Part of a small language model's weights.
Architecture: rotary positions, attention and MLP in parallel.
Each number is 128 + 32 x the weight over its row's rms, rounded and kept within 0 to 255. Layers, rows and columns count from 0. Numbers have three digits each. The size before them is the row's rms in percent of the matrix's.

# down: layer 4 MLP down (transposed), 768x192, rms 0.0616, rows 223-351, columns 0-47
# up: layer 4 MLP up, 768x192, rms 0.071, rows 224-351, columns 0-47
down223 091:197133156136118180162068097091143128129135143101085138187125079105090111107088065114110127133122124089172171135057114119124228095076099238078115
up224 103:143159104141107114104177085121188088116091158158145106083118159107173175091156113085094066094125161131130146092173104149099081107080149074102122
down224 098:162113111109158149133145115113178109136118153124042111169102102171172105102101137159143138174145094140105201175082099147078130103150158179123107
up225 104:180149062133170158153089154115140186180132146094134134185144208101104090147104098125133115112133106131151115098121110186156135104143111106189133
down225 107:115157133129148106109134141116174185126134174149089113099141164092082098119152118138123084150129137114119173148136174152096199148097133202097132
up226 103:102182167136168165127134151135132198147115144164132079124139129100147077120111144170096106118085106070183154108067086108136099107090104115127102
down226 101:111124129110089137148117123111121105136141136127123141095132170176120207118104169080186132107112149154047127114135095148182149104106201083152146
up227 097:152148147150165107136123107095101127075166127159152136102189157151084107175162112144114085124157142154175089161128095129157097126125127102102122
down227 097:173076154105086139132150153140127128168095193088140136128104145122089129116126102167096121167097078173141171156097136106113160120159198119157129
up228 095:159085164081115134120104119170135089162132142134104149096113166146214174107116110150128141121152102146106058155169148159094106129080123152079177
down228 094:096129119162149069158095123121096129128142159081144119082178107114103075086118080158159156127059138147141158126138109091155115128166155155134085
up229 096:147160153115140162139160129089128134168188082081127169120140142129108051128122084141180094150099122095107109126143109146144093127153124132165153
down229 096:192131135120098096089136142130175109161102110147182147058111152138116106120067094155076161104121146159102136157160148185139127168142122135128116
up230 108:113136110091046061123087131150135088085089110074100176138157113157169115116121172112173162105144144110147097131138109157127095132106179098134160
down230 105:164157095132150144124146146132109112092124100120094136109120115120085100160139137092144164125128075115134102082089102119130134142145124155130136
up231 100:172076142146189163163115083144169108179101147153141096117151158164113127112129078150169114147151139137105092114098110112137118139062081121155071
down231 098:175187096053123147194120143098120189152105141140049102187112087100125134100116118145166177149189098134160120131137148156140127115159153125103120
up232 099:100131141126074093132120082101128106116107140131216110099153133178127140088138140111150090099084159126149090081126115128161048116142148146135086
down232 100:166116148150212111102119114159060116140110071125076119115084169134142135148107132088055116151158135090155174117157104122176061128101138110140119
up233 109:085114108140125081117165055155180209145146129129161104127144141178122102119101147086107146107116126048112103089141149188146092085153073142128112
down233 106:112070114096183136181084128118131119118113106091129120171151104073115155117131138102111116181134151134185190084136139107177124100129129167106152
up234 100:092177160132131099099109032155172142133138159133129075140060173102104110127130103128125141116064142086140128126093146145142097124185161156123111
down234 096:136090119125109180135079149137082116156168137170094148130107120101100129053150166132093090110150157112150127109103067167101120109066173145089170
up235 085:154104136081106115139154089133142092086088095131135138129136155159115119090122177078091134111074166099172092143106106168141124129038103116094166
down235 098:113176106119172131131096176125125144138114119102079144105118085162131178126167104158102115107165043104095148086100151104177176109199170150116102
up236 093:125063114145128121154158123179146116134113041111067196095201135094122074171139103114159163175132132123120134151151118165122163123107124143069117
down236 102:102111149067130108151071148110119104157145193131126114165107131129140138042112103155102083133123120110145105110133185094118093134143152149131114
up237 092:131093082144143075107111150124098127096177119133081184119140187148125092092115101177127105092096141113118078085156128166107125119097134152124077
down237 097:180165160186078154098194092131163082190117144102133149089104105119150160134149159151158118176207155159122183169098102138139195086142110106118184
up238 097:112119158115042132146120048163136192158082103134101161146146156108206125110126108117194130173176186125102088099115140154115139129105092145098126
down238 094:100188180157125126153110178120203103104107173124142181058085148142085150131111157115131149092083190123135118125172114111143130116119084133137179
up239 107:207168084167099135129137104110048121117173180125111117170118126147140146121130101126116132122159162162103102157091119219094104146143094176086144
down239 101:135122166119134126162186196117129145112131119130092107050182104118134074155104091174140171124134051120171125106145153137166076151135126136170145
up240 093:107162072099166075141092112115105068138119101122091154171152159107126161092102129143182131095077180094085151141134199177066146081162152088155084
down240 097:119067184166119172120124157078103159099106138138165140119123111103099115143133161107145142073138117103187150135139069092154119126130121138117120
up241 101:118121114125182076121042131196125125081152161135129135130137160168094103099134112115159173099106084120159138149084099134103102091137178147164145
down241 097:182121119129047141144147140121130100142120148124120079027073134139168118148120166138135077141127105093076149106180055166119194119122150099113137
up242 101:156147087103120126188114147153124116080109143044130126077141143112179137126133150143113108070132178077069108158105114125131110088090134153075110
down242 103:095079119098086136137054077070123151162128117167085107137097137046135129102115113091112118120126132190177115114091116088106154155124123081132129
up243 101:159111145078149095169135161108149156170139131111122137115190183106100122132148138095169133102148186100090114086188106116123119130085083137150123
down243 101:173129127114157146155205112131083098108096155079087117094121121050131144137185103128094095158125139106183113160159094207135075095101115131118114
up244 101:142105116094039130157128146123191117102177119129085160159089140140194143100120134069159183133170146121132162141138082130160133108062151131121096
down244 100:137120145081149084142135128144129167152136111136123132133103153132145184079087111142111120146140102120109121118122113125129152171145132165142090
up245 104:148130198183125179131114100121093143112097114131111132129127147137116093095126077182151171158124111164147124110204124153080103149159077092142128
down245 098:133157068094167136122127150092156089165145113110165110151177163154107086108137124146127125106194080156124078148131126106140134131147172103123118
up246 088:076077084192122115139081135128094150121132082101061146089137122125159128139174077078171184161149146072130119181168140114122164084080145102086110
down246 096:117185220073151117119129086137126129136142147172162119151124150106135134103120156191034085036158176080149110124159189104094121115123116100094139
up247 108:113187092138156129137203104116139093164167180119118087183077133075131101123161211105157137064186149107190052115105159134127113147128127098098120
down247 107:114061179116113106121079074126119164151118115125119072061147092148102172129095144144129099124155176110138181145123154059168139166138108100140108
up248 103:137078168089119104146130112118115125156163095060113136098129168146176110124170159172170190173136170106100173143124102133079153149116157113127091
down248 105:114131089090143143156082149182113154135177150111110105178139111136096124156167129130054161150081128121133120125139118146133062128158106148135137
up249 102:082098102099179129234095132164123126123075124124118132131137188098149163148179133155104134155137121127048145179127108164123125176165086133105172
down249 101:142089097146140071129144155107137111166152093144129119154094098129125105178093171146166106102111133067118142093163098146152110145147115167113163
up250 096:131166103085115115179090082139069095134111137082159144114181146132154121094121078132148197142172132129114187042119147127136092131072100082182104
down250 093:156134123070145138190159151120127118147115152147144073072146148045147157108077093171143129086089079105105088157128118149100099119155212143116145
up251 097:152151121126186110136157057192172099107135098156166099111130184134128205115124127119132095084112109100147116053180154180085109104090127095158056
down251 095:149111124085110086138109167097067150113125161102143171089118103138073118138107165091131113081162105114148121166122160140155116119200138159163132
up252 106:122107148146083129147155100154153155137140143189187122130130193152159129091216099175085189111112163102120128185076130162087071136103089069163106
down252 112:119141102100132181088084094082049122068078077107216078130107107106114103085062102139097183048135144120081157169147118097131054142110167096145145
up253 104:132087149137098107094125069163128156135107136153109151178164164158179126058148156115117084110128143064122096167078131155100065172128140109119104
down253 109:141120128115128161128111080186099163187141127129148069150113099142139151112130116155162099116154093111142120097134205129086100175154135152202088
up254 103:154074083109151129149142058154165107105157120131092187133146158105086117083141113131145106114165117120075148163108139204117078106129127108112103
down254 103:124138131104130120125101094104054188126186120098152070192060130150158108186090127092122151099121093120169131134107148079136129092112115099088080
up255 101:145128102152182101089166125128125128139146126133112125167134167138105072074123162146082142130140170153133159151164061154123092038165146140142127
down255 102:086144187119137105155123131208128152149118105050117151116118147140120124145140029147146087065170122070107120122107189069103099196105130141096129
up256 105:185096085190158111144127154104135065097174159156090161122161121197126170098241104123135144121148140110120152098120057162133106107111104130136135
down256 098:129181154193100078095161118111181152132174119143159160080153127157095151087123072148136187144092115143114162124067137171122120196172096146078188
up257 090:123130187153123117122171151105076079124131108086136153108129162171097093095088077130116153069107139049107163156183125146156039073123085105133114
down257 092:082088060092154152164145123118206140133098118158104055135099069109138146140086129124113181151104123183109098177134140153145160164095167137191133
up258 096:158118125121131163132115091151174124158142173116189120170141153156159095069113115180168116161170135086104107159104088137147134125081125084145091
down258 099:134194131136192115164138186121117140124075162135080096104099139094107105130039156081091169129157130160159090143163152127130139146135112116110131
up259 110:144101129206088122130109134099144133140074053070167139137097146168130137112211156121110134121125119075119110128067157129097122118105061092105076
down259 112:015102158122081088140109129149122143194126189174130164226149137105145176148131159093139144106154138124111171162082119083165111095120166109112185
up260 113:102096126066123160146098157132198117125114181051120100153161133153085157101189177154166126125161145125072097087177135128093127167091105101104044
down260 114:129115159072112146137098127073114093133116140089120083169168091131092139134116175108150124125169149163126118124082113128139175077149118140152041
up261 089:154073136114159122080154078201112133114152099102105126215130128174195170129151148173121106150121150184130118070106106160116140129149138099071153
down261 096:163141164124026152154163183080079126165105105077165167093078117100144085101113116108157125131128097104175119166188169097145150110094111196118067
up262 095:102087120148154104180112114129177178163099101108105154100139178111114136119118163160186129108067125106161184098136083130187152093152110143079164
down262 095:156143157098141172141142141103128107081120067118147108164158158112122131114131081092123145098192084164117117115142112083090076150138127105186048
up263 102:134090139112093111161076119116108120088118103109150082100160127153205112133144116154162162123096130076074140153140117129140086132148108148097132
down263 102:144141142092146084140131169163130149108174125117103147099059129197159133154163078133070108125097122117112192159140105090138123116140130071123142
up264 094:112155121130112089171117117124123113141193133108115129132160147074126161084081143116116179135141162069065126159135074147060112140087089135096152
down264 093:134154205141181175151152130062158135073057086166173102132084131139162116122100150120156183135141098151154130105195168134132121157105112134093148
up265 102:109124167156092122096108093139174155108156153142149090109131160146105083110170089118149141089104120106054127184185131199109091141147093053160162
down265 096:144104157109169154149186094111092157122100108101137136086152116139142128150069177190037201149134065162146141056115181147122129134145122197115123
up266 107:102121136073076113104139132071109145136144107100127093157123130133112126122149135099083183160100153113138116058120133219137134129112148099127080
down266 105:155147130094113089176130121149149139173098103085146108114095097057134165123135083125157137138107115099119131100109190162130175063153128106060135
up267 092:097130140142122114183143047073117088055077101159162135130112144153104188109176099135161120132160158165108124157137208198164153165137136165137122
down267 094:112130143064119145098158197169108157191145133134139103140104096108121035174125128117157162096092094138162100114086106075130108093125066089133161
up268 100:218119092116115123095087072131128151126158156079158126111153153147101091124125130191132127133182130057091106121075190145105093137162086115149119
down268 100:179099082082100129107087181115126148176195127128127103139141130166146107120072095150128148115162135106070113124142110086145129146118140103149151
up269 105:161126182149117125096094103110139187102137089103133162144160173099161125102139140111084095129126158148191072126138145161103084125122114156196138
down269 103:156119127101152108121109141132138056132159099099133134058120092139122176157117101118189162163173101119059127156144108095160130094119209124150168
up270 099:129149149082190140181129081133142105147065161085142108090116137105157146128174075183108203112108108154163168138081146131100096110146029077117127
down270 099:153108103201099115080127079133147097178169144156133136071138149102074117077127132136127068130155110135124080150187092130199154123175189146105126
up271 107:070201110100123098195146124159098112121054108151100104123112140103181109128129092166159123162158115109142086117109139146079144115070123139134088
down271 108:135091145072089143076107162147154138092145180208129146181121126139144166116082090137018040144111131032057131113090100144153125149153133152104153
up272 100:162114100127136121072077140163148082185189080160101081122125119083153092164124160108139145116109146100102112125129136105155115074160139141037125
down272 109:111112105135080146133057156107092167118064127160157097111180157129126148067139086151165106126154101123118118126119110099111102147105110153121178
up273 099:212143102086123100149126140133167137133162133098067131145111153076128139099116136120086095147068182123114093115099139152162130158123115131129183
down273 103:087144119157183152138239146100113124071131131215128093128160132144126118097140130130162100127196098144113094148161097093119064101115118122105106
up274 092:177143112162050160143071054133128179150104119096130174145134152149123160148124088171117172126118129120071170090117202180145112086127131148156152
down274 088:124108130104205110110209170103119166140217137120174170177146141071096121136097079132151094111080165105107097192153074157123102179116124097109115
up275 109:127132154101129153085164082151119109140152173100145123224162152176177078077118121090145108070064112137072119106067120147111067085118149109113105
down275 121:177130144134113035088139075172122181160067121123145140112085108132107084113154104156078114162116152097164146123130128115097115071117104138108165
up276 103:205103160147166191172069141091149110176151115148101082117202124189093165147130099104153132120154138123099115098116077140107099065091114121089106
down276 104:162068082056077069155121163119133089148100124142096097171062108198139154114111166138106157179120127141186093138104147114109175109143144071151090
up277 104:133145111116188118103144070126211083126178190143113178160206138160147116126128106147147121157138113129078135122142146154142082101062119134114149
down277 100:117093115135117123119153087128096185178143100089209082151130116106087181116170171108116073111144127111132165122146151065102117138144111106167117
up278 097:176201102113127140204169116130148140093132077096132135066132159185120156113129132155136092026123160174111079079122126154111085132130170100138133
down278 098:102088078094167178142121169127068082159129153197088147127118114058164099137142104113081146161118090122109134169123093098169129162171123129105059
up279 105:161094130198175071109147143187145109128116107125153107124111130133140118130138135097118157101092110163073120114109120081120120135155115084139161
down279 104:082086096124135112072144108116125104216156096091134185123096105135145142141118159089149120116133125136121124167111145129133100080197214122129150
up280 102:107129045145100113090152100145166140095141201118087140160131150144145111130139154132102112105134110099133069149078177157118095122134120162129125
down280 103:107148117152101100171196147133137154158134157122205142103116179135104132103112103150141081189132144196153160104175155068163131102099151150124156
up281 092:092166120125065092112112129083124122128127135154151087183128124139112162130141098092157118137139127177169133136161149137142150100068132130136138
down281 097:103118187131144124074122132134120119120133154116100151096063118144173162135134140156115196105093119085101159139101053108115123149145097146134166
up282 099:113130176142105110143110155106151142099118114118131168070176185147076128145088132182083159127074157104132112132129119127150071138121095136157193
down282 097:085128084143136146138093110132160174138118220101070132097097129083204150123191118133153149121107050126110073182100062126079188127115191118163126
up283 092:132107115145111132223111125070099145086129169126152069155157167062161161158124121169171137098141161108140098071175131128122095135121092098081069
down283 089:062140140168094124108150104182108118146111162179113163109090125161161147116163138050113146134144158116132133190116164094095121160150139110066153
up284 098:167123176158185053089156109104092203115195158151153146147164129157093068122112152176108134137113099154114108121167119119194077155194078121175132
down284 092:129098078126143167149094129146170102168089107125128105127129097122116171109150072115107082151086161110177147149078130071062207123117104090119133
up285 091:137096165107129141172173159131095158139122145135185097110160186139133100156097090173121087125201109107200157108170161127131112101144148161156134
down285 095:096124144101140152102100084189180182159154117045136187149123095124097146101124136159128097085102149134044135125045175153067129137140162179122168
up286 116:129106137190104123141144102143106142104113116112158157113166154202130140097220063141153153126159145160141086093099119125150096160044078110143192
down286 147:106131143185108114123177133135057146113152098063116094113169169130195112099151115116185201204161131154167123181173164109150131120151078164127177
up287 100:137137043181072172171153071101128105147086098176109127094097139122090096091085145151122191129137133078178115095135116136147111109145130082103117
down287 100:160131120134178147119171162141093138112154085110133161095110058120118122087120105087168115146131155137114112097151130101170133133156095151168177
up288 100:117105109126130182138083159111157097126159176119164155119083147072153089110127180148138138127136133119098066138113161151069133108103158114102162
down288 101:137068157169097095154149178141131093136068153120134132149077067137093099169129134165098068117161136115080145105177055130114141123099081128056147
up289 104:125179013130084117137144136088132166214113182105176078123139141181122147124101079139167117134116156105136114102187093150111065115163152095099160
down289 094:131122174110140172140087138193109097061131114134151189178185157099117164128149104116109133068150112143136107077087168113096074055087142164162082
up290 104:179169115149106081103168133119155113117145123059162098179100128121069131086145090181102151141113138110096125142082136149130129144119111156118116
down290 104:082179099149127129172115113130156121113130113102085109104152163133176162114114173074137145098116187142176098126166118091157139130147163097160080
up291 113:129108174137121100120138123081114120081104146043125132139133178103125139080177147130107204149135147084169138148101161144085103117134107129086156
down291 108:132128093152138158180100119085135122110107155171112134049140154064094098106160152161167143129158126143107103139130053141108152120115169143126165
up292 098:227123112190125146140103098183149109099133135084159126174126110104124147052149161143138103142122121133101183192109119171176077071095143121187119
down292 092:048161133136109153105124167118129168129202057129145084101149136132130134082142133154094129087171098132143096111107149127103137117141143153098138
up293 100:114137125138121073115179120116130178088129116126146124124136154189155087123079115176141068100175107079160099087159211123178111153113157086130124
down293 092:120108177104142077201109131132151181117080090133127095109114146138123096167154111135164138162087174119071165090158139213090113031145105086108067
up294 095:158087109050145121195111140125100132078126087106157101132118121180139142122142122155129117111146141113105185068086153118121106065100108104113160
down294 090:159158142134086136069111149135118137067093110089125135109144159121097135103109098109118179079131124152096151175136142189142132134152206122122134
up295 114:163105084157085151106186168107114113150142112105164140171148157163096099121116149118126120096125116183160138088193144125179085093055141089145136
down295 134:111117091194054108105176173089096111111153111097128153124146105165082113223167126095133116197109150139103122139100136135210078108094148122149138
up296 106:113116050174069159135086140101132165136179140089101142134121141167133173090203122059168110105151103107122120106159099144080161106075123131136116
down296 105:155134120150101136120128098096107148122125128130188139107149113128113091136089176177109144157076114128120157101162131165092178110114130145115182
up297 101:142100066099137148147155103118144060182173141117089103138083130131126130130155105115166098080112158155097165131136097125171133105112061177136150
down297 102:126156131138115063153180102115120139146165129130145189101141125107158121086153141112141137157162112082154089103148105156099132111134155058113142
up298 095:162183128079146118133181149131125149156152130153157120131186193195129060147089091106177119122083154121115094123123085121176093125108092145103143
down298 097:157081097181057169101180117115166098104120104131127113086103059107168174117133118175061190163149086086141107131157122157084163121098140090156090
up299 103:150109115107090172176123100145153155119097110119111130111103100139171150109107089130147091127081119141105106133122153187123145070113132134122127
down299 103:087125143185117101180098087122124155194134175135115117143090092128125176093075111120123127114131090131146131101081127141108102181140137154068170
up300 114:108172123107096136136083110139158093157142151119122096110116149097157063103203148107119114145088140084111096114079123182075139077112056165130110
down300 119:088145116120139099122127106173166155127172174134113105134108228099113152097123109132168103103137120193090100137135167138149087086133152150128120
up301 104:124105122153102098190160112142117135139099118142083102146141162098082091135097117139102130115153146114160138102151089174139096101132129137148125
down301 106:155150131122126106060182170118130133105134098108112073111093079216166070109130129096140114185188137055154117118104099109158169111134094133106135
up302 098:191085126113099114203146123129067130113140115117193134139134134150172137120135100098182080127146122085093128121098136106142125124133083168133115
down302 099:072113153122143081146089134148144130110114091112122107101093099138155144106159093141167126073151043078139169167187156115129119187124116070095197
up303 090:106088167118098170071144041113111097154139132107125091098120123131121152068108133116083159061118162107177142110142138135119166128080128147117134
down303 093:106164146128102073153092149144116140114134114116134088115114090104032146172169082115187092105109106179094183170104107120175104118227120127149123
up304 105:113188089178057171113093162148143108070087147175142166164123185126121177114118137166136109099119149151132075113187121149133140124085100110131152
down304 106:112108097065158073139098128131100132144090128178093097150183102162117058106134111138154116177123085122138126156164156078105127094172117162184107
up305 100:069140138157092142117193132145126120146151175108125146191143147164090058089120181171147179166081187189105102113076098091091137128111086077154153
down305 098:093179159102143099086103120099096132187082140139093114126146166108174169107089120102086136133111126179151134181114177068150169153148092096138070
up306 109:146087082106116104160127146156146137140108131091116113135124120146148155118155105053135181151125134121083113190069071147124117100120098138108119
down306 104:139208124143154151118144108159115097099107154135145056101118167128082147113161101146179088093140113116084107127103150113110131117137113124113118
up307 094:119126152068138174120196112098096061102118088137192182135149162099157096144138178184118173126108123151104185121172087113145130153150110101153155
down307 094:142163149125186139057107109113117095163107147138116049135136092182127148062110085186118078114156104089166093085133169126127093091148066188118103
up308 088:136075055143108115118149119198106121081114088100138130119197166111057046105140167109132096141102105113110120160139085164112058111059190115066107
down308 097:148167179132153155157135144122143162140112170115089147110125059121237150109110096148131121098153158114137168111147164130161160115180056143168124
up309 087:149181149105109122067095150106110137113122046091097135158159119168119125095145165138117103137090198132141134171122133108147104119105097123185064
down309 093:084100124120130121177141087142137169182115116168063145117075116110133152148103163178210167090152101156157118090100109154128134122164144093081129
up310 105:102172124145160107137134147159134102154082156109098161211099224121136110112141199173147170140110124163064136161097135133159123136136134134147178
down310 104:151075091189090124114136127160128164084141117159126070087138043195094119107116069136148119163157129121127137174109147103099130093143070168131168
up311 100:158193083105123166099185132099112090139100168125083115202146128083130153106174103104197173119130168161130091093075063117161135138135128086165129
down311 099:097096188111112111066156104150116098111144100101159072069113128172141136123112107126127116142149020108161111125133119067152148131116092114151138
up312 104:126158135078090101157069083079079169142141120185162121127110146092145099156094081135081115139176132131133128113134161156068084105085121132135116
down312 110:092121123152154158100202125158149095058152146022158201112101106146132102100161153122129198112118128139104141143119091151142147168169148156148177
up313 101:147172172144104126088128119068129184131109105120082179140173121126137094147152129150066129165149117088149071122191165119110132109160059084116128
down313 102:117155077191110125073119089139132121160126128174093036091145132093193157116106115105107116197118123102108142082160125159112163083091132096073087
up314 099:146100109119162093178142103186203118200160114092118148099163188211167108148155130128207115134105142136079129151097157136150144145138133093140141
down314 099:143100148100125154085104177085115123103118119111172129169078075114091167151107079112104150144157115100128173187107074110165152122124167113111148
up315 108:102189071135100143138157070164131162193174097158049156155113161155131100160154101169164148128156149064162084110106184139167075149124122101103117
down315 112:112140091156093156094106185117133121142107126112156135145175096137148095082147153114145138194089129110132145163158113143180118082064147129134100
up316 087:125153157127193149129101142097112099135175104089109172154126139082094089091070061099156142154129211114087092141092131107134087081075155123126125
down316 088:076089133164118102095148102124135114173067198152172072113082133126183150117190141141093102099064114149170112140143150149123152197166108104075182
up317 102:139147143160141166133096102121135150146143069152114095109217130152152078103154068123085193164131106114123047148132102116117121142090082166087101
down317 100:078113107083150111179098129168117100128118153144134128094106108167078144106169106151129097151182133150117160129203143124145146153167203124127176
up318 108:130130112096144136157151157112175119132092169088147134161125144153111123130126149133142183093147095140132064156172061210181146131118161113133129
down318 105:141167107056131160119140148117088142136088170108099124136179228133179136132097097154120182143092149098107097121112119141103125109132155150140158
up319 113:160119123132154108160123070140183095127146128130182147112138145157121117122121113170147118103149155135127168128137156125121110078106191133143144
down319 110:187150104161118106105130094132064101106069125114169104091080132122101140125096124088097139060112132166136101149130080120193025115133180130148223
up320 095:131128095093136140102107129159139070094121131131117177139104154096150135113108147134053159114117196144076093111162121173110073084118158163069119
down320 090:064169166141057165123189157107136166147115119136147123130211110112123138117171120112131117112121065141136147119065142079175176099140106143118124
up321 116:125111094075103155117047083158146095116192184172094147127135145161086115112103164167169095085163109092096082144134151094130130122122152157095112
down321 115:162140122150110149096097103106129078151141114206113136109099114106144152124171079140152107093174126143169109125128095057133124126123113153110124
up322 092:137110109122097152180116134111162141200138132186128147089129138187189104109103071176179164155131087109141111086086158178070110088098099147112128
down322 114:152153155104133117076170086131099125095117079104157095154120119093089117120135158132060120088116134179128157201165095085152111166142152084106111
up323 099:075117139186166093115130089145161093214147094181085099103173154132092171128142119160137185166135180129146130144161123148129115069138130136121153
down323 102:187134148111126176129078184134087112142131002101181114084171126186145095127114097150138065139090113113147139123157105136115109187132129126138145
up324 097:202093174135123136125115054158115131128150162099161188195160149136141039092142122118144155117148148045186098074089150183108056149095121081139114
down324 122:118093146146125157135127070150114136117128167156122137142154195173111099047140113130127190118151175063136101128120142184143084132124126114131118
up325 103:105174125143119186135130070141122166114102118100166099123113158176140110139149170147137177049120126077115122138167115171192076096164170099141126
down325 103:124186137120110137071128084175124148159102183175158115102106169185088091088085148143089150125214143138138146118075182122116123153118179132174116
up326 092:151176134155127132145134129172102131137116159146101236121076129131136097131170095135155097134142144121086116104106134132128107137123079163176053
down326 089:142126111072099117095119124152144107138118150091120074175128161108124113113108151089106147146170133142109167186072121118127140135100098072109112
up327 098:130111124088081126184087101176140091123156059102145180194095152123127102112139104120166114133072124100108179125133109117048137131127158127144136
down327 095:170117140089155137123083054145142103155136133125164124101133144172120158165128095151099094098124170137145102117107159112098118145107040142100168
up328 093:102150162128158103148087152104130141083147132099101142152114169122103131110079099100132138153092188087137112135175098115106069082175099132097120
down328 095:124151154134133176129092113132096168134060140147195084138140127111139126114168093125110129102127093174129139120098154151131110173128153148168090
up329 097:130104110106155151170133132057135171165186074136147174099150126105084084150117135194153186140065147106148076112146125139160133095071093131147190
down329 100:076180092133049069105113154179127091105107138124186114098163164137099173088138114100130119084140129143077171135079135154075095136147139114081085
up330 089:140074104165073152133182097120148089136152156082121108128164153163102057099117187132144122152041196091149109135109116147148122150110129112061108
down330 098:167152163097122122118047162164132157062133083170127147105117113088196166113136130110078142120159055157072092100143111090111179152172080127125135
up331 092:120126160129174125153105161096094136093130128061164086156109126127125139121106095080176125126135121140162116080148077148157090109103118131126089
down331 096:165119164103171104104098137176084107136094125147101053123148133140101109101170093217161142081128137136099135150148180080084132126138083177108098
up332 111:124077124115090093074167109167144137105158139165087118130125177147131131106086101173112136090077093134109099138130139132109087130097128139120160
down332 115:154115094097116110107123193161111134145176151118053157068106152160091153158160113146122157132101136060089122080129135202124120112146119077097180
up333 102:206143168106131172091129076091096209075127087118175183093139153146099125103138131174209143149120106148164182126118221137156117135145077119105117
down333 103:099075120163031126151158160154160086157117173104120134124130152130136103085122140135087126078156156128073070113145033095151172140079157111153113
up334 095:160118120164085140120178039151148091154187145146122089128159156083077131116083088167103127132105150147182133124094176153184096151143124158101109
down334 094:169167112099163136115132168093140196118148075094137139077116088076148155108159110119145068144125136085089114088100105151094148131129077112145129
up335 095:133114160091177120166105139144125098149142125157131117172111132139192069132194089146118116118134148108148133121163155174131153158070154107087205
down335 096:143144092172039141063104079075122117127105152077136175128168105108087058079073103151152108090108121141142131149117108150088133158127141177167136
up336 095:141130100078100172145146124103150086120103169106152104200110130137166100096149115090136140164155097122132147141086139141136128095032145127171108
down336 086:160148097160111126106107175134111126148123200159160141141127095161119150157056074150166101177061071124139170130108196159121150125144083096131186
up337 100:143099105176183163141099104109149110159116066148185110121152105117154140104131090144071164176122158106111088072102102123197098115143078148106101
down337 098:094138099118062068164125101141141140122150145152107199141116099166138111169107156162197071102092111109145118164166124170115134157182124040096185
up338 093:153169076106118160118103104103133120075120117028121134115171161147083142119133128061177126144146095115117135148102152109098116083123129066152130
down338 090:140076087113139081106150147123152126144197114135127143184134148076135119123097087126132122138092114127083121130123080101153141099064188108129129
up339 112:129099148115108162186165121111098148164126177173149132141136174144148145135141081156164109132110114109156125115136139152159142061116054158137084
down339 118:174171158203108112122172075131144154143136169118181148088096133079103143130142141125143126165094146145122147140143041174126163163109083133128163
up340 102:116122150127118093109098136084164144105104078139091166113120146096187164065155125126135109137116170118055141157110123147108130113104071118129045
down340 102:164074151140140117123083139086155192127120138105092112173116101090118128052090165145124157216151177163112134084075114098153084132195104189124093
up341 087:125145097153096147055091093104093080114161122149124161166121141102125055127086116144112127075080160167134172150100148136095063115180161127081108
down341 091:140164172137124131151114109142135177160128119106118121125102126092116148165113122150112103174101088172170075106131120142086132138137051101163120
up342 101:157127104081190136141053088149129078127110144131164133152113126104095142097127116130140137133181100103129139158124190110125133104115196182097126
down342 098:102157189163085118109178147102073125102146120139141125106112130106080105121145109089147107106127151104174145094140156180142065118177000156092153
up343 093:146180128146153090112178160080090137128139152147169167194150145188114113158131141177125083132119169079150104159196125124119080088176186116149098
down343 091:058095171163098135128094083125162127132131138122086093126101081124128168098167090096168167157165098162134168130066068144121199110074094111124159
up344 097:171112161131085143075112114083070116174095131136139161134094132121157135140129102094117135142093138160078041048138124102124095157131118128153098
down344 092:140111148091097113127155080128159094149136132174161092181120123177147141082123059154153125161189214128113114160131173144075105107145078183107162
up345 109:121070076090080126179203135134163114077199046123142123127115136181129117079130146174141109131107112069105069104118141139094148151097138112108131
down345 110:109108111124128154114108110169090099133104128159138155131114177157107149087119121158090099100102125121168085155134105102175160123147108166075131
up346 089:113150165098096096085115097075090152170191083138146108202158140122150120105095118142121083134124116131134142099131146126144107148126157150076111
down346 090:167105132166111133125107117147105133149099109124097144108101099193151152081094206107099143057104105135093165142073092112113106187149111143145101
up347 102:132100130140174169153097054127168114124078065176105103183112168179176165109163124151144094165086154090046162126113156221186095130121116201135119
down347 100:122173148116119106103108126050158095108176154088188106082127092104091125087092109141081168038153165170182114149130131100131116141148138109140165
up348 112:202148104058110107124154111110123048157092160075116115204143158118148115078159106114132106062159122074111139173143125168152128173107172149071083
down348 122:169112151084106173094124166081136177132137164138163106131174198094169179127129116095191143126131096065115048126130123179097127169097133149151124
up349 102:131085159111164114198144109181152136175147142103183107127177150189144052129130119133146163078148134121138153122130065118113128076116061086130118
down349 102:098119168065134109148112114105069155123153063119128103165146125139150132170069095085119122155108085103173100192197094141171153113083100132104122
up350 103:152145163154088141119121087138136175132108144144182109162152201123137072080151177180136135066137114164097133070139149128149083107126114127140083
down350 103:074138124083150126159071125128071138097088094152114085154150100122134054076065156163097116075086093111131091112102180112071097168105143124139068
up351 102:120111107131101146187130123122115199125160114076141146122129154100146128164129099090158122125114102096143120086121123187118128112077086145093099
down351 101:157179154129161130142060115165117105126120162098088082126162138124102087132093149102172136112120151148139108094172114109141167106158161166124150